{
  "num_hidden_layers": 10,
  "hidden_size": 256,
  "num_attention_heads": 8,
  "num_key_value_heads": 8,
  "head_dim": 32,
  "intermediate_size": 1024,
  "vocab_size": 8192,
  "hidden_act": "relu",
  "norm": "rmsnorm",
  "norm_place": "pre",
  "norm_eps": 1e-06,
  "positions": "rope",
  "rope_theta": 10000.0,
  "rope_fraction": 0.25,
  "qk_norm": true,
  "attn_scale": 0.269,
  "bias": "none",
  "tie_word_embeddings": false,
  "parallel_block": false,
  "init": "normal",
  "init_std_qkv": 0.0193,
  "init_std_o": 0.0,
  "init_std_up": 0.0193,
  "init_std_down": 0.0,
  "optimizer": "adam_variant",
  "learning_rate": 0.00222,
  "beta1": 0.9,
  "weight_decay": 0.078,
  "lr_head": 0.00801,
  "max_grad_norm": 1.0,
  "warmup_steps": 408,
  "schedule": "wsd",
  "decay_fraction": 0.572,
  "decay_shape": "linear",
  "final_lr_fraction": 0.02,
  "batch_tokens": 131072,
  "max_seq_len": 256,
  "doc_mask": false,
  "train_tokens": 460200000,
  "max_steps": 3512,
  "dataset": "wikipedia_en"
}
Each number is 500 + 50 x the weight over its row's rms, rounded and kept within 0 to 999. Layers, rows and columns count from 0. Numbers have three digits each. The size before them is the row's rms in percent of the matrix's.

# layer 5 MLP up, 1024x256, rms 0.0626, rows 739-845, columns 192-255
103:400536540539535533512510483541451510456441562581502491447508503438551514440551505375573585506442497472551505515462391479563582558468484527547499429443502498481446503464537539484512527478479499
142:538525495531559557574491538486451435509395499477457516552529382565486491496459513503470506563477502466449554551624455550526446472440437486489520447473508503526474481500435590470616455464432480
091:433558481434423467499503475599464479490467446560417538461470482478467449493504543485523546392497544469473468603527528535591462468453508524448527563502502489506478483537583543508541532485493485
105:482535422637592555556424536546413515552470482436577486512518383467616537509448595418494511567520503476518437607514387513513661446507548536556516494457522452494462538444569459461578471556543484
107:382526540474556607496478441601516472578475512522523571496494463466599496458571383498586570460481488507427555486504493482558557501507480437619600518497533496506481547426503536555511486479548442
114:442542490530526523471485489413450495479531570532516472407520479487513417464616483584423564468543532477498493456478369508524526579442524548482538477505560492461477386520576427520517483520460550
095:544408483445522549436468450522522600475439549538539516516494529456512510477532483522552542516431487509491533513560472481467589547498539541445527526466499489511477477467446481435500406448559455
087:460433559503535552450526504438512411489452475464531454497426517526537497525545528535557561521602478434549489511505541474538488405469572426589568598487562504431489504416515587422515516437487526
102:514431539461510433500518428514390519553470439625507437524436418458506515483615501431553473518450503481461508543428593472490545557489556498507572464481471460507459539579553552464516510455402463
103:517530630419480517487480457525487463511454556455498613469543497496498517565571489471458521491549528458573458389403540481423469464486539570472539565570501460456515531491490471466436532605464475
084:429458399490490509492404519521497452475473530505463515577518478454498544463513469501526564503530586486560545545461449493534487500476450514502477532458568462481444501499559534528538480536490498
099:591475469442517508542449436566407465504501482566495483482503500573458537498519494528350539491525568507562441446540508438461420464454596430488441586466521484472451538411560463595506478577464539
085:542572589502516612538514521501541504449454590438469584468466504553473459484493527538550527507601458499468532425564488509444578415485537489551514456577576465537437473550453508374488514498536507
107:563613477582452531587559558381479484571445375565518493581487429574506565494569475446552544458524469513509468569504495421499532377476518479582582519505560451515468552519588464493386514496533497
109:486433547604422557488531455516499458432526438376588588517465487445521569490480521515528541466461542448567415457550458545523441500425467514558596448520458463526453524418505544604476496480462454
107:544568553520526551541531491509460485532508421397388503465516572484576503489494505569575538489585538486586525465518591408503450495426498502475534506499538482472462529443449442481430471462485548
093:496543551453500524549523478499503508485488477406452509494435497463545511519409573473509468562497485490485471565525474394526556422464479543476443614554524462493489476456522482454374487534494505
098:511438512458491519513583524472481537516492531526573516508491463512557508508581534458460518554439503458541531513390636453417498504488421528477516561552588451496430538543492510465491606464432462
098:537526518483467434518477518519460428414471523541607510581506459522558533456525623479467488475480482486549453469455474529482495518467516534567521448497519443506471520539522547488515478527446465
105:422509535569537454655546483532450528504502525445519628536442493473580544449556534505552627529439544417504461530495527409502542530457533535463541472521603508467513511475487476474520435632538487
106:462523502545550496515534505446544437458523578554452571486451456419478470439474478558572454559502515458526542538538467424525502532510529517509498534529481475513510536466574451544531411449551452
109:526470537521513559522407450503517464452517534536455467460510508480510580425493524573538516492484489484508478511409496470517492506440451442511452598507506416492461515403587417557440535561495471
107:465500431501533553439520465554433474451514447561455481415492494521470456441521509448480498516550556468543539478504525450581454582558545540571450533572545448569423531499631477611497490632554495
100:447490449446559492439523515561456452452468499532566520502460453568624511445557561431541578459538506455542449597508471478530515480452559494621544461505404442459482497469505541485531540537535472
095:536465498430657596515646551580448517451467513435482551548462489435519588571504516432559550463538507531492504523447567487426479478505551517476519544462491485517467480483504459520379455511433463
115:507520520447537475554541516390453504503506513598496502588468481382485473479465635520519511416482530470579474486434520509544518546412452493510535466534538490559492518441410533520601446498468472
097:474536480590447557411498575543432464548539506453496507497471457497525466493405546376539484551505597439527445389525543511618429556464440507450590487555505484570454451506502628515506442564513470
101:467572486557518566595421556476446318442506586455461615507485504452604591499524556505546526466463504457430450462506475449481525425546427407588502461443557523432492474415464540491567416447550476
096:587504502570548515511511523514489509509488576511490615459562439450514472522458611522549441444546462471526575529508540406517666516542445534533485544398470528464478504488549447450588478549504522
101:376535455538526525553410530464470512409444505404370539528541425518528474502485531477523617495522414382469408524438450527525531554558505536505478423487535470536496481468515510531450505489524432
101:433617535450541492651447589394510429502520516509546494531489568503547533492456496484473532587478407504428575517501575477488529528522571538516531612448527462402430490476487466547465489485520462
106:517511594444574470491476498473456394506459506450474560492493498495506469438601587537523512586489635481518531514519551551491553523502449421482468405415506480466480484481556470572476502431397500
102:476530439435553531377502493435484519515427544553461449594468462540512499454463439560493563474445433474552486544406485470470558472473512505535540544411561457477454574448525403450460577511419445
082:551508518500458507535485620522524418486537407516423440445521458457455571459533517558456508560537569470565429467441454557510421629494486420507476497567550492517477512431514588465602426516435437
095:431500522555606530442429519483554429443566530530449476510500489495484433484480534556546563463502444517491674499457463465591551542513504617447465533447487492498452571456538444612535419461444437
107:527488598504596507554508467487464549490531514395514545505583535379554563461581483454393530479464556488529396461498534516495549469428511434604478440345479483500444451411486400567495459488417465
109:389512552503524610590470512606545502502467439389406576404556532483537561449508518528447521632477546508508528555543594522545380501478467450573563546446542452482470516440505471455524499458460455
103:509504614505510526498542540483500516555511579534488601476665478471553547484480485441559498470504527501489530538486421475544524539482473523525532546490516455536479575566539345458402522516506466
096:491503478476525511443479449569428453489497519629544484616457483496386498459563542496377562587451553572569414540487517476502546537527537487497508511522455455542485453387509458461486489593554486
110:584428409531538460563481565505444514545471471524576475500487409494503462455509541422509431523537490474546523468496532547431577555535436489479508486489486501519457519495456486548421494494461483
100:375543507518444596565543507522486503489476481406412494409540502457444485459654472497648554526400502480531513549507586485551518543511442538537511471530542481604498529393496520594493540567461440
096:467462547516499505512534554517517440520527538620496520492514435513520455460579510455571560452407497445608452646581481486475522470491462551505518525594465482473509456427551391519610458537523414
096:494502494605548522422519510520487497474496408468532399505421469577440498479550541530497571510524476472557435519601576501484483473484477517589530508543545477560462530406545504474449463562478427
105:429537440410487438442519536436479530432514534398465444609465467442441500471545544505520439465464418461489536602551449534575546581452410403509608501453558489559437513569570521594553592546517473
099:550474387444555529477520526554424429472500481497375526536535444441474470448430496457555536599525493461509509522559570500523524569454475561554482412539477457519488528520460445486521492455438546
096:504472560517529548472481541516449460430423445550491399466470452579430588541531465489526501507418482470521434511561567430461466498447509556462525471526601486424449475441451463471437486527433578
094:599558409510496468567488589504424523497521514520535541528524362531518498508573498574558502526505432490470571547544574420526452582421473637419500582461533509498442549537535465509569462562481472
099:562493451507528497453394568441451445493543392542500522600470443546533481443437619507543510457477509521549536421535496546481525530517519482457518487476536479494502384461517580396492438442457520
103:466496458571582624436454486553451469484483541434459492465550473479606528499554481483604495467526504509448450544539411467471466559493452446479516485486518561453476515514568486429509447430519441
100:567472479537485455431478560519474413390493409545450398549555425650514429439491480541486547476379530471492427491523450491458381508445513467508492558563503485500518397562559452410540449566496477
102:460533441579536536557500538499564422573556505468588454527512486520484516450520568475571484476545546500463543593468523548496428533509500397495537504539516497408408564478485466484579435514534514
096:417516545538489533627538591490401462461536438405502450462430446497484531487448512439491461451520461424564434399529561485530491498489381493573472603415487475481515533447445577528563484399484428
092:470598467533509570566484403551498545494536543441510419492505453493575491523547512495437608472435593585564447583500489498439480525508533464462507576370482471514441467483496455526427441613551502
103:522496520457444480513445516501432441442460476556479579535493473522465450479562513488584535513502473516553561466471500584451500522538489584522465519512584445425468453486453492448495505595487528
108:561504549552554425478455496434494452540537592563486532499528541486589532504483519512490645538468510477516471591453454550435544545429566549544597513531484475437495533507463558440477467472524457
103:412458575491549534501520507422484521524409466464526434476431432636528481513411562524438481530563478491516578543483593483455497413484489525518519513491508527485462399568518497528389514476449484
097:500450561623587426571534464469448516467513557435548489552432414423492491482338536537520520462434564412578438487560505510501447541519503554436531466584506476511497507447535513478452418500554568
082:478522439474536473536422680471499441447481480471482577472542494452536495481466562634456541570526460413569523459471463489541525588497403419506559499564518464499503486545531552458447482534520524
096:532559460475578540465487531461526586571349582502527504554500452452513568492508502400542568484526597475464519600587554529449552468511429564536508511506549513471464515449457448474432474391501405
097:520469498459493569459504422416456575510443483422577458549435418587558537471558547394555548405525547539570483573498525495581487400475467573538463397491441469474457492517396505520513437499548449
080:543527428578549524488491523426493528450570555538508476513484514619443544481590537546633592475441553464553488490451549443502501538486419356428465428557621467558530528516531393535637486591503496
115:484528422563499534477535441566537495502496503513386500517522569553568492480519577574521492533494508463581491496490399529532471572460629488496529519512532476506458563452548481523525506449388551
093:542523526529429473529534575417401451542492596454506509542535437480530454475545554405548560501469567475555424487496533478518649511480532488541546470543527481487492447514478604517444469489502501
102:562520520447517420492595531470455499433447549444536486516494443519406465490562472479546436562414549496567501507520528510504512547537506566458478534474566468463455467486487583388465473510395549
107:405501546473501555562386512504475466455433478522410407492536486549425414460504545528521526497577553432568486521541496450532399541438508617493545570521590470583475500500544525532584505492508480
102:430528466496504495568475522535464498550510616438429492460535558419622521463548557555538535502500442463573432549449561512488481447455492472432559599485517522553461525527404626544461583491383470
091:445545458507489501550489528587545496462478470503525434450552498535476454480573546428482431562453563561463422502526490474549438617532454625423526429520405482534449547398516491525504505511524469
109:442487533545586583484401429345476484523424482467545570575465502533500466460568453502460455546495559531564473566490446454440466516451475459518505573550513444521474500469551608522364491394493490
104:493545513535509460476428397427446528488481500523481628455460559386618536510516460640478539457550437514517569422498507565469462414512526436455580473632553466578452470506565428505423442533459464
082:461483470530520554458453554469474374459469527549464495385404569415495495476521535563592507554526552540498608542461467563595439514384537481446386494472543450492496493513475442481397451415450508
091:500484605532496484467457573494426391504496559501419455474612499602532478495404562492554498520564516444483503541512466426537386431522523533476568478552524451497542425464484454520466482533474488
099:426520526522524561432499514486525427414490557477476488508520480457529470442473487438475462522459536415550392451535548530365483551500604508525511501453493454585502477537444555424511547510535476
106:524488519420479508506493517564510397498471518478529528518523482522558504468634529516568444463465515434508507463489542484485540492461530497478488520416554503457469546502420502507473596436402506
095:419538565447556464442529583518517498461520601520515438392398542526520441500541576546433554525502481447527483525556575493521513474435583447650531503609460450477451517416649449548436498517504537
104:585491512472484451442515510443513508518457538513652488442387544472517526486543451530462492538401451519473490486452583497406549501538569487514490513491554483430513602518449503433435561499423504
107:461515558554600506421510588474537475389440511499545479537623496489555391460511504516597487440444309459517507551486493501572554537503447488557505567497511496454456516455544510560591531498425461
106:498522593505511540445568453524527544471456450588506544558580461431541473413488520360538591518579514491479349552559517508518594561494421438451555600509541499473490466426525590489489616568510405
089:494530534504467446575486518534457402415468582602488409487449468545425581477538478478514493526485467522524521478554469555472535469557445573555484515551464500503471519492436400459602559557381455
101:431510507561472479412431487430556485439536618536536508545446520496526557459547542502440508525471506503461447611398497493414541499513581567441520503551535472394492409490538442519511465466490465
096:445532518542511561494495482487530414518471521535491474474459492614532474459586550577460515516456446499604524475463520441508541530511606449441470563555580490447433503389583468459536468482577500
099:559510411562455627515500554573486518417533551501519468389461538449545502478564524569573467479504466474482404489491532506578507641485531539490517537389523477427476539460515484511570427500511443
107:553544514477572458509428522384524459430455477633481407525457445564427663528429488502521536498506601489521516495510602409512491432460486502450540541624520449502466586570430578437500521457496564
091:521494604510461450497566614559516542495473573529465461445533439476529498512517491522477517535465478475557552539573506484429590517528624547420539564524491505408496466529480579465438457585497441
098:489531542490585461416498493462455498465501476535540441446394471510528466496604518512504492407541363503560519538552600542562562432434486546619561502583452469549435509508471428550473426537526465
099:454506572559521493518505508458522523523520478455480508512526475527542499504414498537493530472582525497475494565460545420510516568503594513464517519521553479537512411441545400497492461441440463
103:580612502437510442506579506464502477524439504541530561538466471470503591520548459430481595523442379504575570584607525469476543483464568633524510546442488481468449404595540433529561629512442492
106:459478512524466545548433473524497482492487488520449392535558505445499519469551459502427469510474491474512504584514512453535505573549445519547520557487492484624478504542491566559439488587426502
101:501506485467498442604528545577506512547518623546451532564535486433530457400503569454507504461467477389559528474510508513460586542488438504491470484456503508405448513524483426534494572432446422
097:463511448481537420483503503505483445367407468463499493473534514392443406513350445573448499488362496458450488453509558461544519480473594495408511528429555500484479527522384493463478533603450496
098:554541497488588544508501525522471526449533462557408471496440392487531517515496578479463505474439517404436471606553456512545477511449532487489500508512526498534479485451590471542430507543561514
102:416531554476529446432561475464503522518476465538578535446524520450514568520576546551550454512491573443455638535462488504446514492505577513480551553522517469433503563429484436584518485520463493
103:507532532499493489457495518544432470460422464573485553531540411593419476432505537501510423478534440491607492541498470454512435450512504443595492557544518468579464530470420550536484534439498512
089:552515448518520487410527565497560486514463470504488584524439455549478472468559529499628531440421524436547460404487437505419593470400519476550496493512567519564453357587529586386492403530484483
104:529528588531533580411534569514522559441493410616591489476567492514493453472530477459537585369470489446519510436527583428433494567469513568492484496452479480579480423491530514508455489484531457
103:448470484491467507457486527386506469534434535508583499401525474604514572432565536510502523485393427470468541513454475513482572529468502500530545546445487467461472623510563431404490488488437544
095:389465475465466440519460480500531528475518525425531500450519539418478539494568567430458598507522520498441407532533536439501497384479494487514553529555530485411468501484505495522505476509537463
098:453453541444459538431460552475457443401517500499552519592474469458447537499538546618440462443483468414545510517500514457400494580544476545489586579444542469409469492503488474496606490465513434
100:500490512506467553392519477462509420500553568469529492476422495420514519457528418534555532422404559528520493555459440425506499503468622519500464613478563467436473493473531476442569426458578503
098:593515594547588558480391542477482484446459377585473467503487464519494428458480566555531588479536514461527481418519572539503586571481535461552545536491545447522512502510501467467474542432416521
094:539546482479487477547518517578486507509468465444500421663388439419473552498436477505571556564503530436475540500429538502437543507463465488511534538449486467467508511454512416543473533414491476
079:517592490535499517448615502462461457460444503478401450458538515508506527483530509532477466525552525465453554410544581441603640494421506497519497493469578506524537542543624510525562554413450484
099:546481448469547546508508462409470444445451515466515497438439467503550578495524467594382545548445582530468372547636461477466543511386496525530504492519481478479509539469505416481363521519454513
112:495511470455424540465575431470498478500512470479471502501567482572490555413535490517524532541485491477504415486404586515540471567520437415503528553487584515463444572444519473550511498473500500
094:628522485550545542532532567523480456514458499485607566439485425531457541458505633429493590500432440500418525514452542550470515469485565537538531492520513506355500513480490498509473460574447510
087:472536588499543458438490538571497421457451530528483384496515420560440549474510511470569497484432574526486480476537484495501517575501552513606514450506561500515468479458478521513529428548422489
091:521542444555530516642456573403486469457491536489516538547546471472452602473528522577579465545517490485599564381479539482505504508447513473417510569536550456483446522591527543490519512505479529
086:462490509538543439437558469500500517505441397595501529524491519521565433533495513537409552481439418495578433475506509413482477459528498530521582537444499510492495527519517534420464539545485438
# layer 5 MLP down (transposed), 1024x256, rms 0.0561, rows 739-845, columns 192-255
106:477392559527454535518491518546505550452536532504439431407548542501454542522492515607494488557506485469490469485409508523435502562445412503368415524534435458435487518532554565582514500474475433
168:530600454537505486432520517545567418549555542498439499522530490492506464475407450565501397542508563495365477454522502544481471396540570504496536458605514561546503601502526523526496544532547435
092:514423612550562441556473409477418562542554513463429516427602451483551540476507519502485569542456548470461458529473425566524640425447414405495403487524513512531441417477515433478465432499427495
102:524491499507472427528473492562487516537539512495520488517552517473625470512416451455339576495503515365495498518466478461466531475517510344443417491526570453536480539517491504471493434618503485
105:488470526466466487452421498438541419484550550487562467508508527500493515538504464517476492456554579603446552363493532572486536488593546602451514546523520520560511392515569461552528512454533458
111:532533570468544471486544442554486510519369479455492510509455441520490535439488552477528488480466443549472527412539477452518398467522509547450472392370475529597525427574529483538511505525469492
100:484490558515514515569581543497537449467581544580438552424525459456544494542489526492569570530511459532392511529522520417473539517455473513429575482588521520507498531572486490491581510539603548
078:528480561491532425546407442457552502437616542456506462510521488520528490568452467549499494495454439497603523457505514423468459516572432566449517451506468475505562528448514517492619422584514492
103:408470602533443505473440431516559483550419447561445487505446530386511498426541514433584513510481449485486564567523468436525521408493466444516583474551507598412572458478525545521385520550507467
099:552553473554488475497618487498525383540514501418512462470513473525430461383556465441529575489411448512517509426292471442567499521524515492425517534599474449494534457529412551496471462513534449
089:565427573457398505480499497479525450560479471491530467464527510555410542599451553459498480575468404503423548436611469525433515528504476492449550507488494590461481453508530494457420471468497510
105:602533505541518466508583467523484524428481549662408549493522507486453556488636495499444495424552553540433533559541599387484539463456441461489475502552545483483538453438534475487551456589551584
078:486501439518533440432416479471541519465509546485418476444518508412490519592370482546399528590530536525467525501481509580453448493538537446512519514456495408449538420477373467575531525536560573
102:580449426494428478505478507531430445540530409575469512414457484544403506583528493520523576461437431541398493405535485518508543521537563480508472462574502492544455406490416514591478462485515472
109:431472542573455497503490505443541517502528496505501583458514599443527515511430513513590572467493454463527544599581483512479580550573437380620491439543521496471506538516548447475516398514449568
111:547509515467429436509378510496407571528691472470489464523480581512509480560467534551540529522460529565431543456584558524527483527552437525551518446506497431567435523564516504510514541462562573
098:471478440467457529505503633517483484474552486446616502473492503517512410475500480563567507524412511628535548472504548541425437520534537491553509467431482502557443510519467509478512487481485507
093:489460489472395514431542479545565537575502439482447485457497597525528438534556467570472416474497444474516554547532566431515498557509369503572444550481523427546533567504506475460454537582552484
095:429517499496462437530514521459505506477495464529519451457495478526486517514516520509407525493495432414528469601463513553407540577538493447570555565554453463561493459523486498474527433529389529
099:538401506543534437618505512472574462526665557424494535499504510504481510541502537542591590517480550525501472531433533537420553443459547528480542502462455407546481450483476449480490417513451454
117:493480440452473535444507480473524464577503486561461440545506460516522551460503498495524480530515417470558591549513363505495587555586428502597543469433496606437603496501488535481432614588488494
113:472489563478524581528474489453486559450497512543545529518486541550518595438515437453467494473572458495498421557620512447447522462510479507552479439516458483512499463468495466429472457476430499
107:434534507471463544505418470458599530451596474463518403477494475549493533416425578509435429431527425508486574486547571538467568530493419513572524517579472538578527602459456445566500567432559497
094:460448582507464488440427432479528416522561619504562522512570599468477551560444535529476499428530522510489493442510457567444550550585445450455488479492433430495552617520556414556509509523457514
091:529406550504460484567541586517446467491379506497461541449632487499527527480485580497574547425559501471491530482473635528534562467560529406509433535547497548460564461569528503541514517459536507
110:580506459436532599529501425518529443485510555517495623449420482369529486483382480531509483565538465580552500536444518553457448522559448475517458560603483531499488445504510486543444490417574501
103:593530475450524559486438517488510544512449432470540467494487521502495576530596526525421468497554512485461575545531491563591557489469524517482384473504434573556473447487448505426573526514506440
095:507509502452446474461494485570500523486546472511590482556604567515551392522510569489363444544523508451590550528549526492497542597585476477489591552518593533490379553438448498429516443560524479
093:401553478437554413526505492450466547489667390424537406534478582479517487420543452541435523539469518500549458478645513491477472535387513541575446501529547369562447530486496584487438444517509426
103:415608531484512530437493499457443511563468484507420561543482447507435548514456421419526498505478486527483551461467496491529482583501488600491519525484508535522578501523494462578532463494521585
116:506467445489549490475505604566470431467529475479556497486516508537578488541580496559481528545544502554473484441565439552481584590436521464508510561567567404509539562483479443544514565540379490
099:437459555523488542475523493589539538497511563536535574466481503461361528440436445583479514456512510438542450590427505551532636466520507524484519520513422475566537469471468452552545473537453464
103:544520488421546576434477512510568457503484506476553444512456480550441501556535474539440501572486450452556518441522533392483473511620595514499467503433489414499489467474495473535448486484475441
071:423543519458493533425525385497554575462487531458584497505464547454484409589437561423573441430494475556475578585618514546523582500443504483450516559441538432491594507538469480568465507548470567
101:540393541405452486522608439475500435463514453459518423532474437549615601560391448418598463467544526530566447560555465474449543474447455496555491485447543481470538419483478444447389535493488514
120:405485590530469451424578534610485510517420473478497528437402499472530466469471471399516503445501481501542581512516530476473491541455439534500455413526413446470500468508520395409552414450499456
099:479536486541480552537468527437431511389520509474525553512648445485449555478497390390414498511532524499457516512531443519485462396523478495575448453485482552502525474579582560510554506525568439
100:455557464481501488473561493525366454462502482513438568525545536484415523641464458520458526416571518498575390573523545575495527481549529531588497563514450469539442500473494506492545545591498528
099:548493478552507470500457469515464552532538570459515504505495589453479526491574518556496412508530540518485470568455397529614440570498477495472455495435436437433523533409502548593619486528474536
109:528527475427512531494482524514499538559443530474475489452551518463500445427557563482441452511567494439584453419461546424549482522535491467544512406502513452473507498456616444572535447553430532
098:558497536539543563471578439452518443436441552518434565481546473442514469410506547425365615417505493512498463427495559563404408511589545464473464616627555464549504482468540547596554427538548491
093:524477555442593510428392475535530438494590515465555559537476470515534473383449520497597483596538482546467518484453505536534422478443489484436517503425481524502470589446482495529506511535485490
090:465429489468565482460333517501474510471528493471473571487533563420416466451489563413478523398455511477423444590447567482472479516583466460451411450518511568440595469543507533482475428425586421
103:486431477474389534483559473424408432464649521451459467473504509451364491551439476534457333496514446553373607576562469487528539478505594442460506564459434538526471512449516511494435521542532484
091:527520548444472465494532430491461572433510481511515534548427512501590470488530448524449494414452582493425414410452517513471540411560479525533490446453496548520474464512613512595519523474434439
093:522505493432488509480495515394536485499488565534637523460495607451475489532454466507521456509535489474535478489462457552543511578465565507588557487493508462475545515522486496408511507509420606
095:497499488494434536500529482534558529495390561520444475506519541523454492427452422545494545445512470484515478460454468512529569489502541489455516478468478502426533442504472540510526462576434528
094:549518458459388434542521466608557575419474483521461481423458462528449524429538417415462534504545557432450541504586507511451441571419577505535537505506540488495460549533518450515461566538498550
102:586488530426476457493472453529544417556467548538599497539560546504531493422443544451510494523468547560469434455485522497484504408564494584481538546541477567561510478492568472563482484478486529
108:377557479481532537461489482558478521485460519575489560561572627540408575446469403547451455494511584543574576473464515445546578543510526589619515564522555418493510537402452466422469513604466499
100:580589493599414524593483532509523551470501448534446447472476439444559481455534531400480488543556526537524598513474622504446452449475587526532460455505520561504422484584527477517553566528444522
090:379405386517503570470615491486483518494430561535546575536511448508495404526500488498561526502516529549451487527581463348483535631523485425598554513397489454518501501527481493512545472539486563
084:455528460492417501511547427471466477560453510461482604519472534559529595473441507451478463503533453469416469435561509503470517455404556539560576405473453520467608559486521493448480440624545568
109:519505507510468558550477562473454545475490544499469366461500569507516478608532540575513476535438482475498486471428564582592494477553496526518453581421613477500445497574510425493474532587526497
109:525575454511472587561490482482555432532589477496527499614534510526506451392483527596537381445530578472460500440538530471444477471537522467456466495511511540451516471515477438552530526549482454
106:394491525522598503443439583424531487560514587554451508443512565540483449557481531508486534466487525506469543468510518434516479553407516481517522558492515432542495495495571479494488527509495545
096:512459446426438514520516547453533536443494583597496471491568520540512496528544524514512499567538491517544561549468465407476578527523463441520512527493562508449546531544530584541462548562414642
075:431524562514470473475523362519496555526496504584514458512466521514464561469573463405557490445475598574425475591556481481491446429529499565549437512489451481454493549451467513446443492488560508
097:478429597541537489499579440548507397437498589479507564501530547531478590548504565483517456446516517579535460508472379508536457503552482382508570467578530519544491580358523614493432475532511509
101:584518468400583495584542507449385537476517519476508398509501516423502497431454578431451544507518527553537514495564513498548460501473544490412524500486517533489534502478456416560521440550585546
072:427510603445480496505445469460487451446499454474588424492466514490500499473536576453425428517591537506502478628540467553505516437537510561517549554494509547445528544451431569495437563375427492
125:478490473493453441527415486433458624478507484543555464539564454489565480667514468520482490479532472611504481511537497400537413537531425447480487502470473492480421483445467452475504520509509530
090:482467563537465555498492494458433538430577494512503493536578530500433411524541444506394532518484535510492399476466398508521546495432500441453568508560543374433512498416500547503429469513462427
104:509523465441523467491478442442360443429509492520535556503568532475459506583454509476464482447469524605425417508576515436513477445399499494606482460495602489497512565531482532457497471464577462
105:509395530540529472512506529541471524444408434537505574430480527510486471476466537489471624532480490501382482522493525549451533483603549490504497450529559464510447467482530461485464482559580504
103:595392513442404522582422488497440587477472509506519502575519530472405433427447461445526386481519494461491544483380477495478543390499507530465486537588511539392586485499525511447496435464514524
099:455454565503561490531438450553554495522567483567505526468528482459478572539462499488457460514495471574559458496489505540500466488529551476517572592510460483423512479434512482603527490362601462
106:498550578511533528449585459529445399561508542516568447535558547527522419611423519509528529520523494643541530507531514411481433591403499541468552494460518552488476532494550578491475518516556626
100:463516505560501523495521480558610517534488534486450537537400533451457534501497572566487420552467479452481411455441585498483495531471500480506585560502450595651544547559508436469561515505504488
080:402484475563519499464560570549479566499510523528517586511616460521589597573546517493474456530480469487458474493473488464527548498547510501469518517529516449485508463452498504446518529521533468
100:520491470508575543510464484511493533434471486553405543479479621451486415586559500507443517593521415576464477433454446475667445460575500444508564428467509551460457480481563513512492537492487466
099:536503458457508554584516523539530438524616611485543560454463521462441483509438511516559484504496584504505469521548537474421492477570527380516425494562557598498522508533512488498508470506367443
106:497520483565496471504517513475440595490532476441478475436421513494472502439595503475493518476533470523479492320584548463501526552623520498482440448512498460560473448553467458584477525425479551
095:477456557581513442473485446451481514504528494500498556564523585553520518502407479478551491540492465491494489560549415455521437513491470519486528445508449483487425477466499557446466474458513455
099:525464504580505435389535517524446542496425488506551543464484458540563534462438526538427518459447414499475449503565490532534500574533477509453476484511559506549495417503567507519504485464579551
105:518536480507500535476457519487548539445507440503490412550479571563562536620499461495464484570480547518650536473511440524460455503421541526541435539539541504465508539467473536499546568498516512
109:484482542503597531478493463480567511508481488473507501545484523516579438474636568456495421418588485554560539528571543522481513515606499564557507548475582578492543407507559434491533476478606481
088:526517459533559519525493443508516495498461475507540517511536442490687465615529518456496532546576464598492512579543525477424455514429517542435569475473517533557511567536504479489469444528539486
100:497505487483573470534419488519438587507486453542439505557383512464510546535522494452448448594446501478485453419482506596437438503475585563461573530499399445484547532426560523431528448477462464
090:431467501510596444530551500517525523399553517566454574435540443421481453535457521359542505503481484508434469529513588486522501501452510527524530492420526474442556529521462433486458536466439565
100:488477567503470557494566459518467440510455565538465503549607562543495533469380434527484471484579514491436518585553557461531552484543488452460482457488462516496558496553483551465518387493471509
105:492538485474601487558429488510511524460439474478477588487426533516445570568485481556438569511503490333500454519492534576517530443446453538454518519390555485508514557558492552465508457540524561
089:462508412513605543605535583448485444534488478479540559497378523518523461471525515511458451556517442487431425475526599571483465603486486542509404486540428461445517537486488459481553529448391461
094:585465481595493420520479395484494460480497524537394539433486518605590539522582475454485492508531470461524481533426484496530482508513446413509569432568485518423486534513501521487438517465578429
104:409441471475500416481500592444460449503435530592447555438475480499546530534404495465502554537499490401522511544600496475542632537494497550519556451486495499515561536504528394497536513537471583
101:545487478442439441481495468495479504493426511500510494483489535581441430441432572575530475448458483522455622395459485506456436501515496399543494490473507440500439439550541462449567494504451515
106:542521497474413473542558497481514566512538490465441482452428548504559497531578542534538455528542517524410568540573543545510527498419482564536466452578517480464521522563521513522447518493534505
107:496433485467523456469565503435561609498456491578492532478494540507594526536500516422512428455504457552473442463600499483407517469493460609483532447517504471526503464440515501553491538423484578
087:561465475499449556505646536592469494589488578538521499573526456488435457421412569445545523384472538554449475537491454462554437544411521447403583418489491481505544434450498492586517530533536502
110:486501454486458436413466539505530536462447531496538513554506551489497481498454511496492454523483461605564470457499554511437498494493484550519550464478461461493402526528504540483525446473457443
099:514511473456445554442542460562433474542588395451522422427469563561453419544462571515566506510385440531520571531429456390457490484520528561518504470500563452530532443519372468558583434514483442
099:489502539536446474426499415481520557546510596493547530524495454553591469476475443546475482553454559405422481536501465504522486344335518473519571452467526466583413544546537507561421447428572496
085:536487579449409434582472469466507476517594552483513493537502517522590580564448551500445520433494477536457535377487501501461454453542453532465468531548501527507451458419532492544506492396505468
108:533507492557520490556545410507478497469637511532508581460518530533475424550497570458434439401428505562477414440406507478497408501521551492519477574484529575538442554376566535540506532489544482
099:504506505450431517485591537511584522485492603450457494442617470541443467466507542452497495558562498554460540409466468490529526608456550500518475487445463494514422470484504500518495394557554487
093:444404606511477547528508632556535375500520525513509455525577585516509470482487503502472505506530503541550530520444521505483490497436543609493501539466468485449558504553461553495527460487494468
100:501488489513459516509571486572455491481446495544455415545486449508445595569441472564515459442482476514443543435441452598471363513540555556505507567625492466488525484487480486519558553533621422
108:583557454489514504468454495502541521462526457525500585499532541623474602540569569570404499508469477482499487503516555480494473609583495595522615567533477418516535527421517559396509460570497503
094:519455513434504481473505502539537413484574541387571403635497541519486397480451559451478515464527500488492650493498536472501520464467450509520467527491424451493427580513528412541494371483427422
093:536500532558504534512528496481466489516521472444550501462465570479434470470570557583423566414411415468477483485444547536495490515587526552487493542553480522455502465383539478495502420504540417
085:507584511485480493544519380464458606552462522500479457496601554611522502457529491465549473514450546443465576511508487503484615463564463470495502482506535463512537589511472537569553513510551502
096:449455560471482626507499534498488490489511422593526430546609447478470495567573424486494465446549451538504483561455549485454591541545538493457452559488502606571580461476531574490566535547605458
123:422519533526503480471423442516479472486494573447534421453479518510524479424539556466573444428507515507481501520446477541495587610469469557555454555512495486416533544524478586468458505507501521
094:519558556499533415470468508474541424455584523513455531532485502524604468475536483475474427480473493506490453480567495467485407518405512485577557446508492583530417478433453459469522581407604546
089:524478437563405446486446479569493469515561457610510463522508552521409507567488525567456502502587501662470444467409507457495523494619474576575530484499489478493538570417473531514522511475473542
090:480430527465501514442512537528469463535510465488510566579432473559473541544507573574488447418523597570468429545567489464423416433487428504524530480469502494449460581511537480490469480524410524
084:541542508515494501582462543498513512446418552451468512509452500412442509470521494487532452491515600576427577496527484519628486563427477485459461505540544496521529506507504484472523495528441559